Each number is 500 + 25 x the weight over the matrix's rms, rounded and kept within 0 to 999. Layers, rows and columns count from 0. Numbers have three digits each.

# layer 3 attention query, 96x64, rms 0.142, rows 0-95, columns 32-63
492507481495461487501563485537504519485472514478485522476537501499532492485503514442499505489531
491466509530501554516450458499537500511506518466495474506474511470490549492497494477493476545498
514477513496450475575557508517533509498427490500483502457505543492448460488520479488477513497444
493551529498526459498454506481505477480509549485518486466507500481528455497434518437512496469492
476516548515499456524499496516542523472502524546491522507488506474517512499507493538538519509519
540511482516477513515528400577494502496484459509499487527532509481483538483507525481521477487508
524480463474449546523510486512525506519395517468504535484523459551575484495408447474484489495500
542517528504492566505493493513534486498505479505504470477525480538509515520475547463506519471523
519568515494472490540518519521524443469470485487499490485514446497491522495562499447502545526496
448545480454468533442498537550466515506404473520404589492501571521512478500543441511534467471490
494492472502512502547459513480515512472533535496544482521532488474483499453509537500491474507490
490455501522475498518552508477548491520444502499531510466454509538462495489469476511557538510472
488467467524479499554464584520522506439558506483496486490494425507485462507516489463436500511470
514503509516489534494508481531514517496502450546482480505505494513519493487480528493475512488510
513490535481526497513539495456509491548507460530523447539483491447484541488492507547514537527458
555437488444536489461493490473473486536509490439517473489443525469481498484538486529494508514480
487516499492482515517484500407503510526468534502517557531498501510480479505426452478537506488529
487450443553466538518489518512486429524494550479521450465561504541525466506486477458498523515504
511485471467477490508489505521500500533478491460546527536488481490520509482526461516533564501506
508540504453477553527534510532502492528472501526453484525518501509464548517521491510466495504505
523467469512488539575481500460579466509453501534499473522523482548525499499528441462477505486514
409540485511437496503456522550431539456470525475455518521446477447540505440507530553518512489506
432459506505534510531463534490479492448504480465553491547493507480533468451445521497534496497505
502486517509544540501513539507538505490445546496505516549485511497493562512476479525487516488504
509526524465513482488485525496497494525514505490509518530556531494563489493526486492492509489517
484533544483515460501506551517469487490538506544544481554505466491476500517524504532452546534484
505531472483501480474525467532495506522518500494473508550464476475505522483506517505504519500477
440453506532491516513489477564501492482480473579476513518437477487511505487520489530546466482459
467498503515473479550505508558551522497471438509519509532536503538536468472503487523512495487490
478509489522502551526469514416513458473527494500486434502522505476510471467507466485495493487459
487481463497483542491516523531516517509525480492505518515490477490481518486530531502462482537531
506489537514560528506491456517490526516559519528526423531502493479489539511575603550509526525526
508485491509479498541518504515538479482472444488491498478540503496476465469512495498499483504476
505489503512506483514475481489503501487486547529500496492521515483516475502531494496486503502476
509501522496489473529496475492535494502449463495515509463536485517511442504511481488491493465485
485501494472485517497572505507472492505513480476512483498501473478491527483501501504521511503533
498541524508491508468485518516492517499513515502484554527478502520501541537496528526512503519508
499446504536526512498501512487512455511491505524499474491483505510482489511498514506525496511492
498453485493512495504501499466480490528502494492540492502502489484496504488513482509504489514499
526546524496508519487503481490491484486522491491492493506474488451513516525485521487470511496527
466467478505479484512551496498486485540490516485551481510481496493500529474531498479538541500520
517501518546506526497467533509519490473503536520485492472495478545483483513452536512514495492462
499496518472482483511542490505498513487460445465509534503483516489484482494514473531508496499503
476502471464510530486508477485497512494500499493478524537487490473511552501491481533524479495524
493514492476489492509533497498502506514500487480505516488497500488514517504485509503501497479514
518502513519498502512505485511498517533504535517514472514488508532491510505540519504486524487480
518532520502518520502492498518476518505509516502508520543480492515532544487508547519511525503495
507498504505485500494524461501513541512505477519491509521487526516498515513504487506498510505505
499508516483495537487514494511510492473509450515489460504509480503520539497542519508495500486505
497486482475482500502503452501479522551514493484495485509500527480481497463545478498484515507518
510477470500518491480522495514537477468519477533474517489529522492501495515485494518533493505514
529480519516512486485471530509515492511512496508506496485507502529502515522500525522516506516478
489534498487484505507573488528485517498514492483511492475519477480511478506502502523512480475488
479539499505470497483541472491473519509538499504472511509459496461501516491501498519480511488524
523489500519510490470454477490488504491537514505477500511488501507498494513501496484473475504496
513462492515523497492478479468494527515516510497500495489486508495503528497503538512510493504500
528496472515503521462463493516459507522534513466465473522470505506496553491509518491472507524515
494487483500487523525522539490517488496473497521523490483524489538487473475498471483518500491477
510516504500492514521502478482506491487494468476493512493501483489522479497511479476490505499502
517520500507487528493536483509500499506489518492515523502482484512522554485493534527515508506511
492484461473468518506539486493470536508523536463514488507460470425501531477544490539514498507538
477480482506536528470473503489493493526504561516487472502492499518529532509490497497491497500533
494483486498503514459472517487496465497513527517492482510467479490474555514487490512490476528496
500476468488486484500550478459491494515502503493536520478500531473527498502480464511510501479504
486486543512499506465469520547516499466484560499474519511537547476503502537493478488489453526489
548504494517475495508545484497534528499507527454537524476475470541474527486553540545544558489473
536464493549517516454495529507506507506514556499498522538493508502533526514535506510468505525478
468532562497486539484564534508485522497512460512541495504484494541505568511486538542524532510530
464500518503530521487528511504494509480484445538490535541516487534481485452452502486560505504504
493538522462480470488509510477488469529509497496503481543505524489459541483440518516493526504521
510498551494482542490463514478485471511479474502494491504503531521513538499490513498498516519512
495488476478434494519501524537490506517459489445502526515478459496525505490520519479477503485473
499502429494454477539567523530486494499505527459499468509502475464483517488501496517508514475515
474548521459489512503512485456473516488533476486517515515479484473525516476469500498517519500521
520495503500498469501475498514513455492485465489484501485529565506488428513505499455491482524469
482517528476468465524474501472527481507481450515509514456519507514478431481501456489476499494480
522503500497512471532525499497522485463502424506502483501516537479500452499570481536517527454479
527451527528500532523473484453499501509523493479526443505494483529504516527509544480522511492507
506500494500520566495522530518479494520489486491462458482502520541483522514516520502502506498500
505517473510512555492509555505519463463499481498490458457536490524504494480476503465507482481483
464511489440499536490516509506503488532472477495471533530502471490459515493505484525477477509472
525466494494508492521491510459546481466513487495506525487549484504517457498474492438500495505469
498507515504511526488527470521507503494461472512459463457516520526513477505491499492519476468501
511518503502448444545499454477524470513477497505526494497522536498475462481506483491445515500494
492540506502494497485478484505490502515498528478486508495516546494533493519537478500480486522516
548449509521522498460433428545465517497470530466496530521501507484492514510507544491528478570532
532512532530525546491501472473510521501519473512508553509505501519495550510472501500483534557529
531509488501566539492470471497522519507557489509491469526485469490483523512505476515505483512506
526497520500467520496491476511485501486484489489495508491488501485482508496506532484502531496509
484527505503465557546556481435501530502514479507514480456491516493486504462503495513493508478516
486542517478468487508462500553511515480489458484502520472550519494517479499510514512501479474503
520507476494534475480493496524525472546507463533492533514513482544499501516507511501502502500445
500529536515457554496489486529516511493481543494479540534503508533475535486515539501522512524506
500480489470522480465527538464468533508496474491497542540431500490538522500501463539510512492492
530511532518503501507555535543518523502525471486552474523530502490505503494504533484499504509524
508492512525530494491441484527489494481503571490499459495477479512556504496561548502505492524497
# layer 3 attention key, 96x64, rms 0.136, rows 0-95, columns 32-63
508498473511497546551504500518518498527500485481491512508518494493519518491501455517496530499471
505478477519493499450495512460471528504544494452493514531472484467549515517516482511426478481536
549474519526504455522459466468505519564476501467517447438521505469418497503511505478409493510493
482447519484509504509475454478457541509539531546531511511500475506496476474459532525435502522531
496494525528499513509519497532548444504521441506464481466517530511510515492532473514482498516505
514431475555512541497444489510526511464478484505489485476460471473481503463526489476495480488493
477500504481487514485453491485485531548474522527505504518558414456539450526468463559523533476526
496484510485474495526445527485493495452487496523503501519479479527502485510513464488479525528532
524486515543480518502461486488482532497508480522487509478511494522455475477511563495500492547467
485487484484479537536457582527501526511438526473530471531542462475543465477500465466557526487596
469514489519512482493486524486478492528520515523522439499458480516499549522524503491490495510532
520502513496482456510496481476522490528471478531505455491549541491492454513502472482517502472510
506529490495492462533498530522458499508517547521480444502485520516435523505508563495471504548439
518504483501517494474418480522555460496506499510445485488524485484511505508485465487501518517463
507521582517475453471530488489491508490490461525503499462493549511469494522447571531466489469465
524504519467536479462547486456493532491539457477518499458475540423513466513435508494508501487515
496464505475531515448539454488508529495546522537487505503529483503510494525485461547498501448552
475524490493516505520484460433536523523521497545507496541482488468513535524414475518512461504506
496495477524495455482511511511492527492505537559513537490521550490488494494435471507572498477473
552545483500486508525512498465543497508513488520516465529476484497488521489540476485461523480552
491534518533543488433466507504464521507507535534518477530525501514507484519491488508493516529522
422546485449427528545548535541525485500459532497508525505500531450515552427485496497591533485513
427559492504512472514494509518446504475467513539512457450479471500495489442429589489514474456486
491502503529482497480486457452445497521545525470530453524485483497504508464504509447442491468508
507547502491519503483490506528517517503504470504467554531469488502461514463474524502489519539454
435536536519503414527553561504464471494431523549509493495468531541468477500484515499546482489495
469515455481460504509532499511564489507491516503464524512531503477488491471533469492509490469456
491506469495526498522524524518538440465472481475498447467524544503497488516499488454491450506503
492536534527530478507446563525518451526449514541520420470533497537465503474489557468499509515445
452561533487496453519480506525469529473489506537453514547455497513515532530471557537478460505510
486495496541448507512491555478480487502478524478507467507476497515531503541511463518527548516504
502501513515480506504527499518474467462526489475535558484488533478527510509506504486511504544502
529494523529521453494446490502503490536471457500509484486520505519437485491528509455472499538487
499494465503517495479455514494477481501530491501466510514492498495500499494509486489478491522504
511474510521515503499465485507493495543482466513469507510499476569459488513507526493476481522480
469504485481502495496515473487530495523485492527497473492541502476515482483465455473544500446508
493512496517466506530499502488490537486504519498507519482461498501544507489505489533480514486508
480510502486484510522509513496506500496502519495505486506493503476492533483507501485504501516513
526512511488520500486487482496512518519490504505492500506515509474504518500512485497510504484513
491517507512501518504524502487479503513497494514488511523490503494520485506457483507483508467515
514493506495533487515518519528535514514503551534533512505542511497500505484490489497568531501482
458472505507500508512482517442487496486546519495532494493449492513543537491507533487485505515485
519474467487531494492454465524502494513481477507488471491512502470501479481523514509515474486484
486515487498487503535530518529528539489480499506513541497516535492544502504510483510549508473518
490499502496508523493495517504503510484476522500488500482514505491491492494481500521517510496491
500485495508489508502514503482478490511535526477532528513464480498520515501459508490513516514515
457476433483493498501521510499487514505513500518514504534478519445540518453500471503538506495504
500525461465524501518531500527505525497496511498498525479530512490511485472492501493542475491493
504513470508489506499497501554492495504490494511475503517522512499533479492500512479497492517515
541512474484521508490521460513505460540512509493498499532527487477499481522492486497498483477534
500515492509514508546513520514508515496482534528520523507538530537506490487500512498487513524471
524518523498499519513474480494482515474518520496493504504478496518502498491501516495480500507484
531487511520520509494499472518516489513495500519489452484545486498470484489464506493524503466486
475508503490499499493535476466531497530488487531523506489501492459475480482460462497503505463494
502520471493485498519510507490481488513507507472500499512472491489523532503532500513490495507496
489514545481491521528522522475508532474491518491504531528497498479462509503484494512507515506513
489526457460477514495552476491478497498513500466485526551468503472530523497499481498517492490532
530473512508501466475464479467534473525494472506504489494483539545494481519491501450470496515459
537501491511531484514478503523500507522472505517479473500508504506469492474534513500492504513475
469502495492487500521524506476507533489513508534504536505500535516540521488484446511512498489507
475483480469465519514539489484526500490493482506493531477562485456513469476474469507533494458510
455508473469495508473550506474505488518504536503508497522486498477480532518482449508506493484544
473499466474495503506504492464493517499507508493521508501476506511548480512496451480501493469531
518473506472525505487509518513539518488457527504485491490526491487466490496488482526494501492456
505491517532471515502471473507478496467480499502500502528474497511483542504505531522497521523513
495522462483498519515524508510502460514487541471490538489549519475467509528488448502464501511529
502485483484482502523469482480502507479528514457514511526460505448554506495564505477521514505543
455565490455471492500516472548497510504488557532490532510548521457494502506472494520543520455516
481529547496467485490489490489479496491500531485477534497502519488493508517500506516467495518476
489504514487517508531534487514497498465498492501493522482513521489520461508500505505530505474500
502502468496515476508467504540497513490486517500466534484466514476532476478513491502492489510464
484442463466494485481523506543513548479478500496511510510498493473507503487548463544534478470504
518426491513511522483532470502568505523477493524516485481555497502470503494515475503570518482508
483518521516498515501504494501498499487466501519477493482510491510493461491493473489519501461501
505512519516536503527493499518469505482521488493520425511504484518488516507566534493479477504492
533502507543540493490444512552514542482485536517472475448517480521486466501481536505480497497451
524500524487509497517463506527489492528503430504448476536531514504491506514581532489460487521519
511500505503511487483497492480502502513535473474521505494459500475474469490496499462489486520524
498511488459506509506547497464477519518523517493520504525512513460533541488472453498511502506520
498514502484543475487526517487483477513500547472520485523533538518517497505524499493495507519490
440502468504496481516490515516487508487493487528477483483492502493529499513483469525490507467523
526480538533512492467450489509498490487521491480502474473525530548475493509524515443478498522496
523501495490517492496478498502495484513474539518501541508529486525485504505464469492488512550472
539470516528528489511439496505515543484509490521490429484486488489476497483526527470497508511450
504476512528471510526513503511475523469498512483513484510462469515506502497480520506514524493480
441491485496474520490507522470465518455505507516509488472450483516503528488508490497490501512502
456526480495505500498491506474483485532512522516490515506459524480525469513455473488469486480529
495511511492485518487472496483473511525478499510524500479493464559475514485490513466475532505518
503515500493534488488513510508485519483501485519491499500510518462493523497472484519481501518539
525493531496595479454485489461506507522496519514523503489541520468517503475441480480508499495467
481481504522515470515461508535498514505450476506471518477477488512469468486557521537484499531456
513524471468476454500476486538468472504468510458472516488516533513453472512486514507465469502503
509516466506484493516506518526498490497488539461458538531485495473519542503504467497501505537485
484548436456461495556530498549508519506455500468496508500539528474510445445547487467551490491495
511502496483492476479458477516498464506476549544524487518512521488430509491524532500529557527496
493507508499499483483510485484472507505529493481500521536477492507531535506553521484499510518505
# layer 3 attention value, 96x64, rms 0.166, rows 0-95, columns 32-63
469518537515502507484474518528475479474481513508487486500534485464499495484518490516479523509509
520491492503465515494498499499529526520506525483448511519471503497463468512497482515497488512486
495524510516475471505510494512518509495538506495490495516507542535479503529475467478504500535475
530512509475490481515479544524507478524538512502487484461494541480527480516544522497506545489479
509485496492526489490510483480485488487494492506467467468497500521514482478508512483513546475539
515478517497494506499523512485509486510456492497500478496490476486512490494486517521503484515491
492461506481485484483518478501498494511479459509508481493507510495536502488475497532505496492470
531528509511495452482500536520459508492549495507509480505494521513481471515480505524521486495494
482525495509483501491474501500490479476491501521498481467508495476493509506470500474501485528514
500496525481501500511541489513506511499551504459493484535501516526495472524528493490475507503484
505544499521495495525542479497495482486496517496486447479495490486508539539531480525496501478523
494490532496472480479505513508487508506525476504458500494494494495517501503505460510512516475500
507491472506519473506486514517493493536522466536515476521519505496482498506508470492507480510482
503505478500519486518532523488503483497503520511459474512466529519482489474502534479486496487518
466507526494490538485492488496517505507494499504507507540501502545509514498476502467508486497502
496528476494482512494511480506477521511492513479492492507503495500473472493530514491518469475478
488498496513516489505518480487484529483455521490506463523488524528503486547493499494521487485504
510499514492522494486506486518516522498503466519503545524507446501493514544498471494459492512561
498495507514469519519509515508544489529546486507485529515496483514489502491478523495503491531487
513511511503476494490485507514500483508483478504523497492501491512505534516509516480518542478497
482480498497516505513510533484467496504459513517495477537508481488472508530491523478480470511529
488518503510486525502502498514513517467490531505500520520506487499504488535486484525492520505473
471519477501495509504522484490510478479478482483492558531527541492488512516516513492461458529447
519501484458499508486493463478467498485481502495485509472497547523482483487508498503510515515512
516479533546466487512470446534466488457518551525473520531480505480471509541496507505524504498526
530483514459506554488486526516530492521512491518503518521469461495487511485518497513489507507494
503518472465502505506473518498457476496525520503472484513508507519449523501496480506528481456505
514486482475500494504472520531532482499482526509498486509489512495482524487500484495488456532489
478519532454481490512538509463484504523531523472486493436494539512487499506544520471505469508494
490505490518512501475515456482504505478456477519525501501483489525481490494493481491527514512517
530524471530501485528499507494475494483515461497470530496508492434481487485471486511513502514511
516460505498532521487510527503487500500484468474531508541507509509529537526487489503503470456487
515475531509526583486456501474462472468459490519514489518530468507457491461481508517490460568566
499541552471479452467473498531505487520528508506490506504566497462482531500524479516565482443477
473514523447481453461518489486479480479515546485539483552506511568554461455550503526472533491502
553509500494505511519474523509458490507494510535500518489469474492546496463486511572452487514484
462528505558489542507553476461480517514517517526467486526541420452497480494517458493506461492551
522523553505425515414498529487499509549493527573545503516505484521511461486547496496560540478531
499513500448497446507467529504485503501515505530512516519554471522514493480520499530485548458464
498460525500504512539437502523513495519497496530479521500534499475470485520524512513469453553484
456445521468502495568524489496557595563556495489482459488452502532542467582501462446545522509533
495529464473497464485552515456484481472505531503433486462536459468495495468506501516455530484483
435461472492525553537468486504517464533537533429481503445500517483469528544502526513528531450505
494488481492494459515499537504497491507496500486485508502489516518500533494496478480481522476482
456520495489513504526426519516466494495563528467537499530501501518504539471470462513487480469482
505462528516480507496548512507499471482495537522529525457440498495518484530478486467502440527545
466512512506473483484520482492507504487563513503484484506548435525477514502509484514502483472539
486493491482506440510512511513512516530517498452462488503474526506496543496514444515482490494507
525501450491546481517508530455463475477458457513499560451480537468470500515461546507455505507467
478474513503501461497496495510482421453501529494417472486496476496469489490499551498497503530499
481501486567471478480509492517494524515534467491542485520522547474528491521477508467498502508451
500513507538495479494478501513471485542506511491435440519509467523488500479519503539480472500503
481483500470504466539519525477497491486485562517488510537481476531555454473515497506463559497477
466531491410502510502457472491526448508559497477495526456484506570477533516498551512573544428483
504516440517536511480484520486517565491479509474518527548551565485470516517477529509425518445436
485493472471516490560471447480493515499481485523476510516527515444474493540525466527514445518476
467490532516516532471456491525530465529482454461569520503537520429453493500553497486525518514480
534478493533499582523542517482448572534515524501470491475446502454485464556539448488512468469575
585523475484490529472511529468497528526447451556521526476495493516504485490510529514539562460492
492499557489480481482493481527510516490510516487540478444469524535538503505495479471516462514508
496535521489485486485469477507526491464504515506500518516508510528498496459510498490504494484463
486506494472499489461491468506536584465529481485548522494541498489472496488502453475492473477494
506508513527488503485538524495514485563491493495446475473498491481508523502501488503533498500512
477412521523524522506504479528528504457481510446516496517517561473508498525481502439524491494490
517502490486480543522515474472457543472498511533480475529515485433496491460492486496486514528465
490531488516506560464471488503468537503540481514564497518548473492520446526513520510489487500509
473521467527489527523510504490526518492452515520496571529521559468437471490492523489489534496470
508503512482496484513514482451528528498459486498494501506468512490510528518498470528506417477491
491525529475522509540496518546549515529475513542544540511462510484502466540495490480505557557461
509491477463493492464488548462475507484492471521496507471498514543460506481511519495487490482528
515475473511526546514523470469531482478476495491504541504481498468473470521489525468490500491456
512478537459529484524433488517487458482497492503493493476500533512473503476505495513537439523510
536473494500515498501497506508519486480452482543513512474500426543503546507459525523511476462507
536494529515478552522504495525492486475465534536497519493485440469463478518505521442529520513503
496485511511505511523466463500460510500533517480480491495509522509496504503501495504460470496490
463496500463517507520471493501497480503520492522507522514480529508494500490504541488498517526489
522507538550501504502504495519502484503463542513515493505510453458553510501479497511475464517508
467552476539502554463510475501504533522496522511505498496508521462518496525485542485468546470471
513486535475525511534481469451469504495507520462457496500498498479515465483543516498493485477504
483513471510508507511513494506521552496520490516545502506504507503529507506493486497474499491484
485487518497486444490452503517519476491507483465486503517512516517482554514480513472505514502500
528488532491500491522467492516475556491487521463514486527505489507521490497496462542476480497501
497489498495470514497517493480513512472507471536484542499536488491504477474531490505519465514525
504492470471488483483532564450467529504578477515501478477527537522538449460523504511459481527504
498480467464494522486500538448512503527493476514468502477510472519477508490502515542465511473473
463490538473502515475505514555540485533521472494493474474506527521442554462531465501503472506487
478491474517484493480483467491465506486522521456472456541538510517536516496488500530482516480490
520494509503515487490506488530523456501469513491498486514483505517503501510495477495539524513510
452476503482521463466500482522529500506518471480495505503533538475491495538482534479474487499479
488500499480527455498491522481492524543511469479486533481502507527454499550521496522487497486517
475503472515506486503526485490525486535467499517493494490500491494514560494493519505528535456501
503477488466509484485516546501489484481546464463479480472523456514479529462511451515494499502512
519496500501503507517517490511504501531480506481521516516463484508519503545485499512527511488501
499512525497470474516483490512465512502496546488501498535559495455514453508517516499483544513498
504503484480486509516528465478498540475517535494478494463462490512512512522500510485519495458494
489482537435529472542519495495536479522510486480484520482486499530487530496515437527508496500480
# layer 3 attention output (transposed), 96x64, rms 0.163, rows 0-95, columns 32-63
511490496498500536521498485489519490504503496480507515519512525510491486487524480473485535492502
496445505527532543478517509458513491502491525510528471475484460520517471495461500491523510492513
497504511509476484514513519513523488482499503478498493450500467526488485497486513512481512487479
502500515478510494503485490490490513524505470468488508515492544481505487524492505518524472492506
505493499515498468539476504505505524478515513453509522493497505478520487482551495513491524511495
494505492503521501487497504486492516494526511505483503493506521508498479488491499532514492514503
478505476497494480507474497506474505525491516504475502487507523496479473507462490512488452515499
524459497489486499502488530473488482486504482450523475488495507522486469472494530496530495505491
513513497475478517495509522526491508475486498479465480502518503497509494520483497495480502506497
488500497493498459500512491516521500515513498502503490526500496482484480461508518523498527485479
503521487494490461504463506458490516489544544479521491478515505483513478472484512482498477476466
497488511514492508501513507507505506506475518497494500513506522504495473507496495488505490495511
509489509494506493517491507496508496509515491483509518511488517522478476486506521501495470508478
512497498538513487505473496501497534506536507502524524486492496491527494479533515513506522500516
493510517495487488522519508528519480497475509534496489504498517510490507498485503517496545500474
536485472502520478484493500519493501526512504533494465528515486537530492492483514477492476477493
547490488509491500534494473526506508505521502498526490524496492490494513489501499506487526525527
466496474496478495498503535479505463509493546515519515521505465530499518481504490458496504532471
462525510495514486486485497504504505510473520497480492507482486499523489504492516537505498493498
496511494481504504482458477501483470500514470458480487521491497457500509499510510481503466512490
485501482523494479488521533512494511501560500530478478498508534484484492506523487523485496502531
532509494467496491523466504463507493526509493499516502514467515511517506535489461511484526494514
480527484523455494497478479498509453530486535521503491495545514518514474500471478476470493486519
526474477517502522503509473529509480486495509481507493504545493494505485497517498454501474539498
545483521515523486494559513468512484511525495497539484531521520523499477554496489491482508517493
500506512484533480468510507501504457492481515513507468517482530476511477501511509482517491474479
508462483519484497482494540468493494487532512483518472479512529484499448480501506482524481497471
501514526500502508488500490510502524482485505505504526490489523506492502514462510506488491491493
515511490518504502519504460512507505497513525518512517492530489502546509457502550464530498514484
524504497493487512476500491515507500486493500500497514499511498511481505504523470495489513530504
513494502485514516517499518507488515511480509472528464503515467514520504495540513492486505469542
490520508537484517517522483509494464504505493504511490525505506468477510487522519510503501488526
489510504485508449508503524485542535498509548509503517455502557518532517520468480524494517451467
532488503535533530554509481490527507471467481479544506499430440474524451493478519481482516503529
483486537516499546478493490502496512438519455485445546502470498444482523527437516522500467494524
443526545477483470450506450481523472494468462510449524542490536513497509513551493449550466491469
548463513491465443494504505499503456527469483515556572509491545593460494533463527435500551543463
497454445478546505486470486534506528435521499458465565500465457473517473539419518510482429514466
470475518524533519476522456464526481489491438494475506500461527476476520505520530504535485527529
448505524520522477443516472463494508522482503544515484454471518527527508522544518505531521467508
485510498484537465469538521529419514495496477492558546468515448464439493422462564530511475563459
501448499548453517515505490550492497494472532512540503508512504508505546517452523505530499506508
537499463528525487458546504505440455525509465563518460501523478567551480530439506458504506502547
498502495518503533500495463502501503506513484530487489502482487481470545498491510530484497501504
506555572498510500497561485452523460482484433510477484498435492512492499529497538484514529500531
506530488496456489458514449563495497458518498532432471459528488495498478500491524462472490438454
511475510510516496506512510507509495469472533499540530520483521493487508476451518483534533530474
507520531540515532517501465518469522480505500541533512501475459477488517486473535517502476491474
440502483533424518496511481584467503508496546497454436472576480527540513511579509483525480470531
468446497535521498483559538510505484493470515569525473485500538467520506546514472526503518471526
479495512515454529564521526501503506526480502473516468476462402558466502466523533551506523472510
446487499507557470480479502462496482471498487541521541537433491476517506480546496477543521510447
461473531509509518433512487521483484491511427522473515498492528434482565563495527519520460531550
504511501500535513482531550490457490451461510470486502517519514464515430524460463487496492547581
517489495521498544503464483487452530517573510480489458468463434527544536522518531515524496484523
517521541506449499501494514509514509529469469462558513454522498535524472485518513452506538503539
535493474514491511527483483468462534531496518496493459441472483563517450556441490556440478415544
550528493458535463449514432537491445527537430553490548556540490594519510487513556407496497538431
467471438446540490518453509523508500500508515417466517550541490490521490485542476499514415555489
528532473512483501500520494529523482485519536517455498555571520448500511462467490502469538521474
495526549494531531500479505489508514458492505486496479508471500401531513539498503530489516511556
565523525492519505522532480489517487499506528477501465494526529495497521496452547523493517524485
494477462508522466516456494504470510499491519530537544513468463508483481494492484501485469507447
567509494499509510511501495469516493564540466550492451469492496511489546532470481552429529467537
510475535514429478548509466492532515516438458465526534475482507531461490516515510514497542476530
475528517456523509513482515479496493488472513476485493503506503533498479464476510490520503513502
525499480498475498512495501553458503539502486475497450456519458538546492547533523494479493468543
526497517514471525501496459485532512479506499489501488463527494508518493470532526457484526494469
472518497511548505473499521530488499482530468481470476466529454458501486482541495555495434493508
494481490506512484494525502524495489478479539489490500514487529478529513543539509507522512511483
503502456514487503531482537521502481531516522521486426459564528516519513476532477504483504474528
524540541518530476480540507484539513499507551519509487493508523488544501534531477526488529491511
537459472510541495525561533497557469493502531492524484522514525462496502479590506492522536558469
479479456488531454538493505508536487507458528495507509497515524489490499491500463515483463501484
487514525498500504488496493493504484490507504545511494493505527505490511501476514469528524503531
450506510523499520485538544490499477479478502512503491466500512480506460521528483525510513489554
467492457495511469479497543509535476502556489564492491487541525525505502456508479470499497488457
501501475474500530524465529510490474483514463497483475508501461522502482474484497455509482496498
505499518529499533482479475489499522509508502566508523496501539531500521545478475479498504517524
498518523503457504493523504545476481484503483501481483480520486510464501497486545501514512498506
496493506507539510513551525464504497499481503524524481478477493484516526499495509562494512473500
496520543519498494480510449487513511489541486551485504478506537497504529496509541508523512468475
519493512485478474491513492529484535525461533468520543490520519544512482537494517499481533516499
447523541491458485470467465548464531485481515495486529538485488470489522500471536496531500515514
502469469523478489483500494526470499494506529473512487496520483474538492490537527490524514506507
512489494536496493523501476480487515490493571503540497493470455514531460504460505503488496482487
516514533459513504517496514455488514524497458480536506520483494496499504468500523510507540498542
520486451505499498491491526490475514512542502465491525495491500496501491515483456534474484491481
460465484527517581528501544483488503503506518520518466467487449527507511467472494511516492490506
498476490534531539468488486517466486497530536524513482503515495505542522507502530470544486535502
541459472506477493506514518493500474516489502484531492517488473496496462499523506477472523534497
532503526509491443488515490516493497511509513512525513533502532499499511522493491504502525500519
516516498502508532493495521495511472499527489494494500513543531478506482474513499480494503528517
466483515488511531499489489462508514523472453491487522502455498515476511536436479530504475496529
535514525494495520528488483491538483492488496489496515534513527473469515494480489481498516533521
492489529551493522466494469507475529469521522494527499466497472447493459503501520504501490518544
# layer 3 MLP up, 256x64, rms 0.115, rows 0-13, columns 32-63
496530464491507518494438490519508497477488491504499551508461459516490476484527459474516502511533
523504513476494471516467550534523476529483536463527535432494511470495493514537499488503536491530
517467474553494536522491495489489480469495534502500511490529522488503463466514503492508508473498
481514536482491481518519498522517510497472465486499521549485494487511471505527497516489525514575
496474484526526532497502505510506497483508476514475530514503483536503504496500474487514486496523
433493523496451489500534532523538494504458464513477506447482470539473521528507488527534466527529
508480520512490521524526497513487492472468511489493480530526493508539497524472499507485459526503
485481474501520498508496485485483527497486514476514527490484538522495469494552479524459502526483
463491484474528507542481472464513482513494453547493460463500492443505475460489486499502488506493
493507519485533551489516543511507510480492459521471501517478504520496526503476499501549514506524
502528496490518467508551496470535477489499499499535510487497468489489511478463492512513502486463
471448515473509585509553514523517552452412454542455551513472473584507525505474499556538493464457
512491531488497498503482479457498536466510511515483528518512540511485525512498494510546536484535
484486489486479473518503494466476518478508484485467471492510538494518478496533502507492499504535
# layer 3 MLP down (transposed), 256x64, rms 0.124, rows 0-12, columns 32-63
480498485464503524523506494506541435500536521480513504526485541518505499516473522475511480503527
493456503511509560486534484524501499504481478498501550483509509474494467519502533505488517488500
485482482483526474487474515525522508492490536527512490553532485506493517506506464489495457504526
490482535504488514486528489491522494483452482482454529485481518478454531498476500486515516506483
507490515503512494520455463521512501485506448494520492513510489501496541466496534472496500522498
492529519503503498471498533495543416522529485504538502507457507499490468544482514479530447563522
489527445524480495493476502503460490497488516520497467532524511465496500514468514524501510538515
487475452523516491527495528482524503508472531496554517503474507466495476507501500462506507533458
509497516507515508487513508523496494523472484506533486512468464527563524491468474501461504482444
488494526460503488451509541483528490506462449480535523497490515539496499523484480472540491503520
483539507532508481477511531508462506495520545544523476490505533503497495496490509485529502512510
523486521482521547510499529537533499497484447534463487455502484539551501447404505476535495500450
482548507489472499472480432479481495518515484549499497465513465474459507482469464502504492477528